config.toml
n_layer = 13
norm = "rmsnorm"
norm_eps = 1e-06
bias = "none"
init_std_down = 0.0
lr = 0.00352
beta1 = 0.95
warmup_steps = 200
schedule = "cos"
seq_len = 2048
Each number is 200 + 20 x the weight over the matrix's rms, rounded and kept within 0 to 999. Layers, rows and columns count from 0.

# layer 3 MLP gate, 1280x384, rms 0.0774, rows 1002-1020, columns 256-383
202,213,214,191,210,223,226,189,196,199,219,198,190,207,191,161,188,204,182,201,194,222,187,180,221,216,239,228,211,230,179,203,189,182,228,182,201,192,206,185,165,202,173,177,181,173,188,226,199,210,228,200,159,205,218,208,185,171,230,179,215,215,199,190,195,185,214,215,217,224,218,177,190,217,189,181,191,221,218,177,220,213,202,170,228,236,169,191,239,190,177,217,170,225,186,198,180,180,205,174,225,197,186,215,213,201,203,174,175,203,181,188,177,217,206,198,211,148,204,231,198,209,169,224,207,151,221,218
221,200,178,218,201,233,188,213,207,190,195,220,186,209,166,202,218,201,207,199,192,184,178,221,177,209,207,194,198,211,215,192,191,190,193,192,182,211,176,188,183,207,176,204,220,171,208,213,232,208,216,221,231,155,178,189,223,229,188,187,196,221,207,189,177,203,233,164,222,217,218,199,209,182,204,194,248,208,196,181,226,184,179,194,205,212,163,201,188,211,182,211,217,205,187,172,194,210,186,178,171,243,204,220,173,192,227,178,198,216,200,193,199,208,203,213,209,212,185,192,220,209,198,189,207,207,196,202
205,206,217,220,211,136,204,196,193,214,212,198,221,198,166,194,236,223,191,184,221,197,214,195,178,219,203,195,202,164,211,187,199,212,211,186,201,250,175,179,208,175,204,210,189,217,177,217,218,213,217,192,169,181,212,210,187,197,207,192,194,180,172,207,178,185,211,241,209,199,227,218,233,195,225,256,188,220,228,163,206,161,217,206,197,207,217,181,239,213,203,176,183,189,197,167,215,170,217,144,192,167,179,190,243,195,204,242,246,200,234,224,183,216,207,172,218,182,217,203,242,194,171,221,177,203,197,205
195,197,224,217,239,240,213,172,231,192,183,233,161,214,193,208,190,204,236,213,157,221,240,188,186,210,216,169,186,197,192,203,183,161,202,167,205,193,180,194,188,225,210,176,236,202,214,223,226,205,211,222,160,235,200,188,207,234,217,212,198,245,197,203,187,208,207,196,215,165,218,124,181,238,213,183,227,192,210,189,209,199,206,190,179,187,229,211,213,203,220,185,215,210,213,215,202,211,159,186,184,184,186,157,206,177,187,182,226,185,233,232,172,174,190,207,152,197,194,225,187,198,221,209,218,181,238,233
206,183,224,199,204,220,228,187,223,208,173,194,189,221,193,244,215,214,198,175,223,221,224,208,223,204,164,219,183,181,199,190,200,154,185,218,185,189,204,160,204,184,214,215,217,228,160,219,175,238,216,176,180,202,230,218,213,197,209,214,197,219,193,188,197,208,232,162,179,219,218,162,215,199,215,199,206,223,195,203,211,192,190,239,188,213,221,172,215,196,183,196,204,192,177,180,190,187,192,190,179,210,182,238,212,233,200,221,170,211,189,213,250,207,177,227,223,211,195,192,185,199,187,169,199,192,230,215
227,193,210,222,219,193,196,204,215,169,186,218,190,210,211,239,198,165,195,210,196,224,212,191,183,166,207,229,218,199,246,204,172,200,179,185,196,225,161,190,184,192,205,191,185,185,186,212,195,214,190,190,210,198,172,257,181,233,192,196,195,224,184,219,198,215,189,189,231,231,214,220,220,211,195,218,195,191,168,175,227,211,192,171,211,208,171,203,214,223,209,172,204,226,191,219,188,178,219,206,227,207,178,180,191,207,206,224,175,206,217,172,184,206,239,189,182,180,216,181,205,207,213,174,239,195,215,180
172,218,199,200,219,204,202,235,197,204,206,219,215,209,202,198,200,204,206,212,186,209,201,195,235,192,186,185,249,207,174,229,190,188,195,197,204,195,195,228,222,162,199,200,205,210,209,180,202,201,196,213,202,212,173,227,183,192,185,197,173,187,192,214,194,211,239,191,195,218,199,206,208,169,230,195,228,169,198,185,210,191,170,206,186,167,213,205,205,214,198,184,203,210,199,215,203,176,185,187,184,200,218,191,206,212,227,213,216,179,182,217,249,203,183,201,173,212,176,200,212,197,215,217,218,210,167,174
188,216,211,220,211,190,200,200,202,213,209,231,192,181,210,182,195,221,211,209,192,208,147,183,222,204,213,172,160,161,164,222,206,198,170,199,196,183,240,188,188,222,235,174,217,194,216,177,186,225,192,203,234,177,213,213,194,232,184,200,223,220,190,212,230,174,206,184,199,171,219,157,191,232,225,234,207,215,170,190,202,196,253,192,203,203,201,225,203,197,216,234,215,235,185,227,220,231,206,215,160,222,190,236,210,205,250,197,212,203,200,206,220,203,212,148,160,218,207,227,195,224,177,226,179,186,180,194
189,207,183,169,194,189,200,187,183,194,204,157,181,170,203,180,198,216,222,211,198,211,219,212,192,162,216,217,190,192,183,156,208,233,212,190,188,224,157,156,218,177,170,203,175,180,203,215,196,186,231,193,224,205,225,233,207,219,197,243,208,210,235,213,215,226,207,186,199,228,196,193,209,205,223,190,224,230,203,201,185,174,163,211,183,216,187,221,204,185,207,211,196,220,192,174,216,197,187,223,195,213,200,172,206,218,197,203,210,193,215,207,212,160,201,222,166,194,181,218,219,199,190,169,202,172,184,193
193,190,195,229,186,188,186,180,207,183,217,180,193,197,221,186,186,184,223,195,189,169,187,181,193,214,200,170,208,238,198,217,209,216,205,238,187,216,190,180,168,179,202,182,226,227,210,206,197,184,198,205,191,201,250,215,179,196,188,225,170,166,179,207,170,192,198,195,208,221,209,209,175,213,207,164,165,210,203,162,195,271,180,199,200,204,183,168,190,219,183,189,191,189,228,220,230,219,196,165,190,226,211,232,181,251,208,238,200,194,187,227,250,179,204,186,214,215,191,216,222,168,218,203,167,176,216,212
191,213,161,214,220,217,227,246,248,211,230,163,205,223,176,191,213,202,187,185,212,210,202,201,207,165,213,216,218,194,209,201,207,191,170,209,217,195,197,211,185,172,169,215,206,218,197,182,225,164,187,216,191,200,219,212,204,240,213,197,189,174,190,215,244,190,219,156,205,192,191,188,207,192,219,218,179,188,254,201,202,199,226,217,164,214,181,186,168,171,167,221,185,210,191,173,224,188,194,190,183,220,202,176,222,185,159,166,185,194,165,214,214,174,182,212,212,215,185,168,184,202,214,170,189,207,190,200
192,157,189,197,169,195,183,207,215,169,236,200,210,198,167,187,222,201,200,218,202,178,195,186,181,195,166,187,192,199,202,217,203,194,201,212,164,212,196,197,198,223,198,193,228,199,237,209,193,215,165,172,173,210,211,185,171,209,196,221,233,195,144,204,209,181,221,147,158,214,191,208,178,190,188,197,198,149,200,186,178,220,201,226,213,199,194,194,191,207,221,172,206,231,182,188,192,193,192,163,224,197,221,214,210,193,189,177,216,208,187,197,197,209,198,213,202,180,220,198,226,214,169,206,205,198,183,198
188,184,188,225,196,225,210,200,159,199,184,232,198,165,230,186,218,203,220,221,198,232,201,176,205,188,168,218,242,208,190,191,224,212,175,227,221,185,203,179,199,214,216,202,239,180,199,193,224,161,188,177,199,226,164,208,210,207,196,198,201,215,208,204,180,200,189,226,175,232,175,178,191,195,222,205,226,147,191,189,168,225,204,200,206,185,204,206,226,207,195,205,202,190,234,221,225,217,196,199,180,209,216,208,156,204,197,212,197,208,203,217,184,203,184,212,221,223,232,217,227,203,199,216,160,158,194,204
170,189,206,197,206,170,194,176,202,179,229,198,187,223,194,204,187,207,176,173,205,248,197,179,186,207,211,210,203,173,171,203,178,176,220,189,178,211,206,194,184,176,204,214,159,227,185,211,164,190,188,197,201,250,229,193,253,255,197,218,204,242,194,230,222,169,207,209,204,188,174,187,210,190,216,178,190,210,172,212,195,211,194,211,193,194,166,196,196,247,200,213,219,244,171,191,208,208,218,214,191,220,205,197,175,197,222,200,219,186,178,201,194,221,231,173,189,190,179,173,194,201,219,182,191,208,196,189
203,192,174,203,163,170,200,181,180,201,189,197,184,218,188,254,181,211,182,184,227,205,234,191,179,200,185,191,196,174,181,253,242,199,205,184,224,182,228,184,165,171,215,216,198,243,177,181,188,178,241,172,196,169,163,195,187,205,196,232,231,211,217,169,175,224,204,236,190,227,197,215,203,207,217,185,221,163,214,198,196,205,210,215,200,200,220,209,182,227,226,228,161,215,239,164,197,236,206,194,195,169,166,214,161,209,191,192,211,188,175,225,195,185,235,181,207,211,174,185,200,180,189,209,185,193,195,184
226,205,208,218,237,193,214,220,204,181,182,211,164,174,184,193,166,201,191,173,199,223,234,232,204,205,193,208,197,170,190,202,202,236,191,151,150,189,186,214,207,194,208,185,171,180,220,219,209,214,199,206,246,180,208,197,184,184,218,183,220,209,208,184,130,216,199,186,197,169,215,215,189,218,225,217,226,212,219,201,226,170,212,215,241,240,208,184,246,190,211,194,198,185,214,207,206,180,221,190,201,204,198,180,194,187,188,170,208,182,179,185,224,180,217,159,168,206,172,183,178,202,194,189,212,144,181,210
215,174,211,230,216,186,203,202,217,219,204,192,203,189,182,208,211,215,213,161,182,200,217,190,222,199,222,143,241,240,210,194,219,160,167,162,195,221,216,179,174,199,199,165,206,189,183,172,212,174,158,212,249,201,225,214,205,196,191,173,216,206,181,162,212,173,211,209,187,189,199,200,155,199,219,190,179,210,188,222,232,184,208,176,213,178,236,210,201,195,197,191,204,188,226,206,185,208,176,205,178,190,205,187,216,192,214,213,177,174,234,206,199,203,208,188,204,214,181,190,161,217,205,224,187,182,209,218
198,198,171,197,218,196,165,193,213,210,206,212,203,214,179,230,201,217,207,220,200,189,203,225,189,228,203,220,250,197,170,194,184,206,186,192,214,178,194,187,189,210,172,174,180,182,218,191,189,203,208,206,207,184,195,211,183,188,225,203,210,229,195,206,197,189,236,201,190,224,212,230,198,180,211,219,221,205,207,205,248,182,201,200,205,213,201,189,183,198,185,211,218,215,191,219,228,185,179,172,206,191,192,188,169,210,170,238,217,204,174,228,201,211,212,200,171,168,203,204,222,188,204,195,223,231,170,189
182,178,176,195,208,223,219,202,196,186,204,226,201,179,185,192,211,208,176,215,180,207,192,203,220,199,221,207,203,196,165,164,230,190,224,202,171,181,216,201,222,210,191,216,215,195,204,178,186,186,178,185,185,189,172,182,191,209,204,192,162,198,187,200,218,201,211,226,237,252,192,251,186,187,218,197,208,183,182,232,204,152,157,234,173,196,208,182,203,209,194,203,207,156,223,205,199,196,185,170,207,242,215,190,198,196,137,212,226,207,174,183,189,214,182,224,184,198,215,215,227,153,207,191,194,192,170,171
# layer 3 MLP up, 1280x384, rms 0.0771, rows 1002-1019, columns 256-383
169,205,190,186,184,198,231,208,198,191,196,212,245,214,206,176,243,181,217,234,194,175,215,221,183,206,188,215,221,215,209,199,211,227,213,193,214,203,228,233,198,211,215,194,172,208,198,210,194,201,197,158,174,167,172,203,187,195,186,166,199,147,203,177,187,160,197,213,222,161,202,186,232,226,211,209,221,185,209,193,218,223,247,207,205,211,244,213,200,195,223,208,186,204,180,233,184,238,214,192,187,215,180,209,199,176,156,199,164,193,164,172,192,200,187,215,209,193,206,213,191,185,206,206,206,188,178,194
201,179,202,198,183,186,214,205,183,164,222,150,206,187,244,207,180,200,184,196,200,205,217,197,180,191,181,228,179,181,227,216,226,221,242,192,211,197,225,207,179,225,200,208,225,191,223,204,231,201,213,199,165,199,215,212,159,186,215,181,206,209,179,218,222,178,182,184,221,189,229,201,206,216,205,211,182,192,208,199,187,199,178,136,217,212,231,218,197,184,221,206,191,202,233,211,214,206,181,228,183,206,200,221,210,222,205,206,183,177,200,223,174,190,195,227,182,187,190,195,184,182,217,226,223,222,221,204
223,220,195,176,218,212,216,185,208,174,200,196,202,213,230,215,160,207,180,220,228,227,165,194,202,200,188,212,201,183,212,227,186,197,214,176,213,189,226,179,189,213,210,171,231,184,211,156,195,207,178,221,208,192,190,180,231,183,212,214,202,209,203,193,208,206,218,210,159,209,166,230,158,199,219,181,244,176,196,226,181,246,194,202,213,168,150,196,199,188,200,205,204,240,193,207,207,206,196,229,210,208,215,180,188,216,192,207,211,211,203,232,217,205,202,201,189,224,212,207,212,178,199,194,231,182,199,218
165,228,198,222,204,152,217,203,194,176,174,200,214,193,239,194,196,200,197,220,215,202,202,196,216,195,200,215,193,167,184,196,237,210,203,221,197,186,183,205,141,197,210,186,212,215,193,216,201,201,198,272,187,189,183,204,219,208,181,180,178,200,249,215,181,226,172,213,200,236,195,211,181,201,207,227,242,202,212,182,205,215,200,192,236,216,226,179,206,196,193,197,181,186,210,190,198,216,224,215,214,187,239,201,210,190,216,172,246,198,226,192,210,177,165,205,225,191,188,199,217,202,166,209,174,172,213,179
208,194,197,204,208,217,195,218,210,249,198,196,197,169,201,223,213,192,217,211,189,206,198,187,220,183,197,235,229,185,196,235,221,225,206,192,218,154,216,192,234,196,198,216,183,172,210,193,224,217,197,210,214,193,190,219,190,202,209,216,185,224,180,170,186,220,187,202,215,194,209,241,237,219,230,231,198,184,223,231,177,207,230,189,191,227,209,192,197,201,245,201,212,194,202,253,200,198,210,204,193,165,205,187,188,201,172,182,207,211,200,164,184,193,184,144,199,217,195,213,187,230,185,206,185,203,231,202
205,201,211,186,199,161,231,198,174,228,205,181,206,186,200,183,197,216,174,203,228,197,207,254,200,251,233,179,184,174,170,202,211,211,246,195,208,211,204,158,175,209,227,207,179,205,183,196,190,219,183,198,200,176,208,183,192,168,181,206,200,187,184,192,202,177,211,214,211,150,197,185,164,206,204,183,221,179,206,194,198,203,197,210,176,197,226,208,214,192,212,219,222,175,203,192,193,205,180,211,179,221,221,202,190,239,218,178,197,175,178,186,230,190,206,217,197,218,197,210,195,178,222,202,203,214,197,201
202,179,183,156,208,191,180,199,218,208,184,198,209,184,206,162,171,219,204,204,212,232,232,202,196,218,235,205,210,235,210,228,210,189,186,204,201,161,201,223,226,165,194,175,183,210,230,209,230,230,213,182,235,186,204,206,240,211,248,196,174,183,181,191,239,236,198,226,243,192,168,210,149,228,227,258,194,173,218,221,231,234,191,208,207,213,207,221,185,203,248,182,180,207,169,173,214,210,200,220,211,206,224,229,229,211,170,192,233,186,216,211,201,188,169,213,177,186,197,188,200,227,211,209,155,227,189,180
167,211,190,225,218,191,191,183,213,212,199,215,200,195,197,205,171,198,206,211,183,172,175,173,196,177,199,201,186,211,218,183,178,191,188,205,213,209,185,216,191,203,194,187,214,220,197,195,180,208,199,202,197,187,220,226,167,183,225,192,188,197,174,209,226,176,193,190,219,227,175,216,189,216,186,207,195,202,194,195,192,181,226,170,206,221,217,248,180,184,188,231,209,190,219,180,203,196,204,195,174,180,190,204,204,185,205,209,208,206,179,214,186,220,158,208,208,226,199,200,193,177,197,200,195,166,217,170
214,186,196,205,202,220,221,181,185,217,225,195,188,179,201,227,187,195,217,147,169,246,211,170,237,201,210,200,229,208,188,150,201,210,172,215,206,230,192,195,210,202,183,230,179,175,205,238,200,204,204,210,175,230,205,235,208,198,225,195,184,196,185,235,192,200,208,214,209,199,205,209,186,200,198,212,202,245,183,206,230,206,174,207,208,186,204,231,171,210,187,188,213,226,204,193,210,238,192,203,208,208,195,221,204,187,184,215,223,190,204,197,219,195,185,262,211,232,203,221,182,206,199,224,215,168,202,188
209,198,205,160,234,194,187,214,200,205,189,181,217,202,231,177,192,185,181,185,194,162,212,188,175,207,201,235,183,202,219,247,206,196,181,207,199,196,177,210,191,205,194,251,204,217,232,222,215,228,172,211,204,199,200,182,214,224,190,209,191,200,164,230,180,217,214,174,177,175,201,178,214,162,183,192,195,194,210,230,216,207,166,156,193,169,194,217,196,200,180,172,190,193,203,231,200,199,167,214,184,173,209,204,195,207,232,222,210,199,177,222,197,200,230,211,207,235,240,190,224,176,218,205,185,204,204,193
200,233,194,207,230,181,197,233,223,199,222,184,243,190,225,224,206,223,216,194,196,230,195,206,184,205,169,217,196,239,184,236,225,149,196,201,203,164,192,224,169,200,219,207,204,205,206,223,183,222,156,155,216,213,198,209,236,204,216,205,200,187,184,166,198,157,189,195,201,206,260,215,198,256,201,184,215,188,224,199,167,213,214,222,218,159,182,203,176,191,214,207,189,205,194,186,216,205,184,194,179,223,206,199,209,201,202,231,165,233,207,204,190,150,189,217,199,186,206,227,188,235,211,216,191,190,227,182
186,213,235,193,232,200,216,180,182,191,241,209,147,177,181,211,191,188,194,215,195,165,228,166,171,212,204,180,180,225,166,199,173,172,202,173,217,179,190,185,190,210,198,232,216,182,180,195,231,189,220,191,204,196,209,191,176,168,203,174,194,216,211,173,191,196,185,248,215,181,197,206,171,164,204,219,208,160,207,213,209,205,223,237,218,238,206,191,206,203,223,187,200,220,188,219,163,166,213,226,204,203,191,216,192,173,209,192,178,238,211,217,214,223,187,194,211,233,169,172,196,195,201,181,190,201,192,159
205,201,191,218,167,196,219,220,190,226,163,228,187,170,211,212,204,198,221,185,192,193,200,161,192,195,214,170,211,227,191,228,195,223,210,196,202,171,190,221,218,208,234,195,196,188,212,184,207,181,174,202,198,167,189,182,222,217,180,205,244,194,216,215,160,217,188,198,181,196,220,183,194,212,231,230,226,170,211,177,175,201,210,208,198,198,203,183,203,190,199,218,208,193,185,215,199,183,185,180,209,209,221,140,205,212,172,207,205,215,205,199,153,187,197,194,174,196,179,242,200,222,176,190,208,206,192,235
184,236,214,187,183,190,188,192,232,205,180,190,231,214,224,234,226,197,240,202,187,210,224,203,192,219,199,192,193,197,208,200,184,179,210,232,242,200,214,186,206,244,211,164,187,209,210,204,211,198,187,229,190,198,196,242,201,140,209,232,184,187,216,232,207,204,197,194,175,239,208,225,211,176,200,157,200,192,192,216,196,228,213,185,179,208,181,218,217,195,202,184,201,203,206,210,196,192,180,183,182,196,164,204,203,178,210,166,182,170,184,247,213,183,211,203,232,187,190,173,214,226,189,185,219,208,171,217
249,193,202,188,238,227,224,211,176,194,200,180,201,192,214,171,213,204,177,222,194,189,196,188,204,204,211,205,191,228,183,196,155,214,201,177,184,199,216,215,179,199,177,166,181,173,203,169,187,214,175,190,223,248,225,187,235,189,212,193,155,189,187,197,219,178,232,183,203,191,220,180,223,209,192,182,209,223,203,206,218,185,195,186,145,231,193,212,164,191,182,215,244,173,211,216,191,195,217,195,202,179,168,223,213,185,226,181,175,203,197,222,194,189,182,216,180,246,216,209,195,224,224,191,212,224,237,193
185,176,212,226,214,197,186,173,215,193,169,223,193,159,203,185,137,187,203,213,220,212,185,266,176,192,216,233,208,145,227,221,188,190,206,204,155,225,199,169,231,214,195,209,191,164,187,215,188,245,203,191,212,166,166,193,157,208,233,219,191,214,200,219,160,223,173,134,220,194,200,242,217,189,235,226,190,216,178,200,202,206,204,188,200,209,199,207,223,200,201,242,202,205,223,201,222,191,175,197,206,177,209,228,191,204,184,181,170,199,184,176,196,207,195,162,229,149,210,210,202,208,202,180,205,199,234,206
170,229,199,210,191,181,194,205,190,223,210,170,209,220,204,189,193,188,187,226,239,193,213,206,205,183,208,218,211,197,204,227,193,189,241,207,216,195,198,212,211,184,242,205,222,194,194,221,165,179,222,225,171,225,212,217,210,187,200,213,195,201,201,225,208,246,187,202,213,196,231,213,187,167,198,212,172,216,210,212,201,222,194,202,209,191,174,194,156,211,174,195,178,197,177,210,201,189,203,184,207,223,192,197,232,196,232,187,178,177,179,229,210,205,198,201,214,236,179,202,188,206,196,189,229,163,195,169
196,210,225,192,165,184,229,196,178,209,227,219,188,190,156,181,235,187,212,190,184,219,175,208,197,212,209,203,210,189,181,226,177,223,199,196,201,188,177,180,187,190,202,214,209,178,186,220,198,204,193,218,232,220,230,203,232,201,188,198,163,189,193,176,210,188,172,185,210,229,215,195,232,187,234,204,212,208,239,198,169,193,204,194,217,226,196,185,189,195,183,199,182,179,168,194,172,230,191,204,220,234,208,158,203,204,199,220,195,214,224,194,225,174,257,180,245,235,226,203,227,179,217,169,185,165,240,206
# layer 3 MLP down (transposed), 1280x384, rms 0.0652, rows 1002-1019, columns 256-383
193,188,222,168,151,193,240,214,179,219,197,211,164,215,206,241,168,203,199,210,189,184,219,148,231,213,205,222,168,199,164,194,204,224,206,186,186,178,186,215,221,260,190,177,194,190,172,192,206,212,192,202,165,182,210,188,201,195,164,242,169,205,197,238,221,152,193,185,186,193,216,221,233,221,197,202,200,245,189,186,191,187,190,205,201,216,185,228,201,182,199,209,181,160,208,206,224,203,188,216,198,219,214,191,199,187,214,217,213,223,165,200,178,233,218,210,170,189,188,197,221,180,192,237,197,206,182,209
177,202,190,179,194,179,199,213,225,219,198,200,214,225,173,191,208,183,202,193,203,210,245,202,141,193,254,185,198,206,188,189,181,191,212,177,184,231,197,207,193,216,210,211,183,220,212,223,230,209,195,217,214,211,178,189,226,160,178,213,233,200,225,233,179,166,204,183,189,199,199,217,214,188,215,181,196,207,188,171,244,191,205,214,142,161,199,159,182,178,179,208,183,197,217,173,213,241,210,178,176,200,198,175,197,191,224,194,225,206,218,211,205,180,208,203,199,192,204,229,214,195,206,183,185,206,182,207
201,200,190,185,238,174,199,238,189,196,176,228,210,227,194,203,218,204,176,215,226,207,218,245,196,207,201,209,201,206,224,196,160,210,251,160,187,198,207,192,190,235,201,197,181,204,246,203,194,202,243,165,192,208,218,198,194,186,195,196,187,207,233,221,210,238,227,221,186,201,196,223,200,200,211,198,211,203,156,169,173,207,216,183,227,240,218,169,193,204,172,202,191,208,223,183,191,234,216,196,211,202,227,211,197,204,224,184,163,175,256,235,212,191,209,230,209,192,236,237,191,188,226,227,196,199,171,215
224,178,186,184,164,230,181,207,202,188,206,184,231,227,203,219,194,216,171,232,211,179,199,197,197,200,199,190,220,218,161,172,238,225,202,211,206,196,204,185,169,183,187,251,194,199,183,209,190,199,218,181,196,173,160,185,200,182,217,186,159,188,173,210,193,230,238,207,233,176,228,188,196,200,200,179,218,163,190,223,199,196,219,208,250,212,208,187,206,206,182,209,227,249,191,213,215,205,222,187,224,230,218,216,227,214,226,214,140,192,216,173,221,220,182,198,181,212,194,195,163,199,204,200,202,215,210,221
189,206,203,198,203,231,151,208,220,197,209,212,191,199,189,203,174,198,193,185,211,221,177,184,184,209,181,178,166,229,179,208,204,188,177,185,187,228,211,192,197,184,205,213,188,218,202,182,203,170,194,183,218,204,209,214,173,178,199,214,162,215,182,211,181,179,191,257,232,189,172,173,170,228,181,185,207,204,206,203,233,201,192,194,217,202,228,181,216,184,214,232,230,200,186,215,217,189,183,205,217,203,184,231,176,185,201,183,216,204,195,216,185,193,180,245,210,220,202,194,187,215,205,198,205,192,198,223
191,178,190,194,217,185,210,181,172,229,191,209,199,179,218,201,199,200,177,196,212,203,190,223,198,243,185,193,231,210,182,230,175,163,203,174,217,208,222,171,178,172,212,231,219,170,186,228,221,211,203,202,205,196,198,199,226,200,195,232,230,220,247,183,199,200,238,170,191,171,220,194,221,213,186,238,187,168,216,154,217,223,203,171,196,163,197,227,195,184,201,213,226,213,191,203,179,186,170,182,164,200,188,217,215,194,197,189,169,175,198,183,188,219,186,188,204,197,177,167,187,211,211,226,210,209,155,199
206,197,218,176,181,210,251,180,194,212,195,199,170,195,197,196,208,157,198,210,199,152,178,206,211,202,198,227,207,196,180,205,185,206,202,199,198,243,198,194,228,215,164,182,162,200,232,165,208,214,217,205,206,199,183,211,162,191,172,197,189,209,210,217,204,193,197,180,196,203,193,222,195,229,189,243,225,196,191,200,211,198,212,204,204,215,191,208,192,225,188,219,228,227,248,249,214,197,220,204,222,194,218,226,219,223,197,214,229,166,236,179,199,212,218,272,185,199,183,183,223,215,175,205,198,156,176,173
212,245,207,166,212,193,181,195,226,234,194,198,236,204,167,225,174,214,179,212,177,222,188,183,197,180,205,177,192,196,181,176,170,180,181,210,211,189,219,186,186,194,218,205,216,201,191,156,210,193,217,182,195,200,200,198,207,166,203,202,197,208,202,212,222,185,182,230,204,185,201,195,183,213,188,218,179,230,195,216,225,231,217,209,197,218,200,203,185,156,218,195,243,208,187,197,179,210,217,200,172,190,194,227,193,178,220,194,212,215,201,209,201,257,183,235,187,201,174,177,186,175,194,227,176,184,221,230
191,188,201,234,206,229,217,183,164,199,173,209,247,226,209,183,192,201,208,165,230,201,176,159,249,197,207,209,211,177,201,202,201,220,205,182,189,188,218,198,207,170,224,185,221,193,181,198,178,198,206,203,215,241,185,222,202,155,188,203,233,199,176,188,219,193,213,224,214,190,177,183,207,200,193,206,207,197,170,158,198,177,179,226,212,200,210,174,200,249,207,212,203,181,167,199,205,170,192,180,198,226,184,198,196,197,198,184,183,202,184,229,187,185,203,194,187,181,182,163,199,160,195,205,195,189,187,191
218,203,181,195,213,201,191,193,222,154,195,196,191,222,184,167,221,237,198,220,221,229,178,232,186,216,225,225,231,217,224,188,167,203,158,182,181,204,164,206,246,224,225,222,196,214,219,197,165,224,193,207,175,212,215,235,213,196,146,197,226,190,247,189,211,212,203,205,199,178,210,204,223,211,213,191,199,186,202,215,229,164,221,213,173,229,189,203,192,175,224,198,184,172,197,233,222,204,167,222,184,201,220,198,189,150,142,220,190,159,205,200,192,196,204,227,221,207,204,220,213,180,192,229,185,237,245,192
182,206,169,185,194,171,180,215,199,207,204,205,206,173,217,200,165,191,188,183,235,180,203,199,174,204,177,173,190,174,198,208,202,210,172,184,179,227,191,216,190,194,209,205,224,188,178,207,192,228,202,187,203,213,218,235,165,231,195,208,208,204,199,199,195,181,169,184,238,215,196,188,199,216,199,190,197,202,201,211,210,164,233,203,216,196,194,223,219,221,204,194,185,214,241,169,200,203,183,185,203,201,220,200,199,193,184,188,205,238,199,211,168,201,200,218,220,170,207,187,209,200,194,228,197,200,193,199
221,204,228,194,179,179,185,196,184,201,222,193,190,245,225,196,197,203,157,227,199,162,205,175,222,186,236,180,179,235,234,245,188,189,181,210,225,194,197,187,202,156,186,206,192,203,213,204,189,200,189,181,187,158,210,208,193,211,176,186,241,242,221,175,209,217,179,195,217,197,194,183,183,202,152,172,189,189,223,194,186,209,221,216,210,197,199,202,164,231,229,193,197,233,216,201,198,236,219,194,199,191,174,212,196,170,187,172,206,227,203,209,219,217,200,177,219,199,199,184,186,219,123,172,225,178,169,218
196,161,187,204,192,245,187,215,190,184,214,203,197,208,207,206,206,196,158,207,174,217,191,218,197,200,177,220,208,198,178,178,187,152,166,177,235,181,209,233,192,212,206,171,177,198,202,215,184,229,217,234,197,195,202,156,222,194,195,206,147,248,206,213,184,168,226,187,186,201,241,230,154,188,189,181,209,213,196,182,203,171,226,209,186,204,208,202,199,173,217,160,202,212,232,202,190,196,204,211,205,186,189,168,196,205,183,189,179,197,186,212,190,205,203,168,215,245,214,227,211,175,211,161,209,210,233,213
202,230,210,191,225,194,232,206,199,199,181,207,233,229,201,204,223,221,171,202,192,191,207,242,221,205,217,228,194,224,251,227,201,233,195,210,183,192,201,198,202,215,199,209,227,183,214,180,213,201,197,167,240,188,191,232,183,170,202,214,207,213,209,204,182,197,169,183,179,190,196,203,203,182,176,227,203,211,224,205,229,171,205,192,209,216,225,171,166,166,190,142,235,171,197,202,154,222,221,217,215,158,162,215,170,205,223,214,200,179,199,216,196,200,193,192,223,175,196,263,213,208,159,212,196,206,203,179
178,201,188,226,211,178,210,197,206,183,204,227,215,179,180,199,187,226,182,172,172,193,189,197,203,197,198,202,211,217,200,193,208,191,186,187,225,203,235,150,177,146,203,241,192,256,184,167,207,229,165,209,194,218,191,213,154,181,178,205,218,189,229,201,194,209,209,233,224,201,198,174,183,197,194,200,244,242,220,208,183,184,175,210,197,189,236,200,205,239,213,216,167,193,208,186,195,220,191,185,195,209,204,199,166,176,192,183,210,218,214,168,186,198,187,237,233,184,207,208,166,175,180,217,177,183,202,216
187,201,230,191,178,205,169,229,233,177,204,189,209,217,191,200,169,207,196,256,188,216,170,204,189,195,188,234,238,226,204,184,216,215,205,205,162,197,188,197,228,215,188,231,233,157,224,190,192,215,206,209,185,190,199,204,170,178,213,182,265,236,221,176,154,189,210,211,209,187,174,197,218,186,186,202,213,184,166,180,206,194,187,184,219,196,181,202,220,189,148,173,192,220,189,189,200,200,246,165,196,203,172,204,220,234,191,173,201,248,197,259,213,204,199,198,239,187,169,226,207,219,206,221,208,173,210,189
194,219,172,165,191,193,227,163,195,224,204,236,182,212,231,192,191,205,235,198,211,215,208,212,209,187,214,220,202,174,182,196,194,241,192,183,191,228,173,240,212,196,225,166,238,233,204,207,212,215,231,198,193,204,215,225,221,205,196,150,192,213,189,217,184,236,198,179,246,234,192,195,228,190,180,185,234,217,190,234,175,203,229,159,217,200,167,234,184,204,213,205,220,214,201,186,181,179,205,179,199,196,229,179,228,183,196,198,210,173,194,231,185,184,205,156,167,203,186,214,214,218,216,197,207,192,211,243
216,171,222,160,216,189,196,238,206,236,213,229,201,197,142,178,204,150,191,205,205,180,223,190,173,226,190,229,201,202,189,197,196,203,223,217,238,224,213,200,211,196,211,180,224,192,220,214,184,187,204,216,206,203,179,192,201,176,202,188,189,222,186,193,197,208,217,215,232,225,174,167,225,191,173,192,187,222,201,217,195,158,216,169,198,200,204,187,214,190,202,223,229,196,214,193,211,186,189,192,193,196,180,190,213,200,231,214,209,197,216,215,215,157,199,191,216,203,200,207,217,190,218,162,186,199,210,180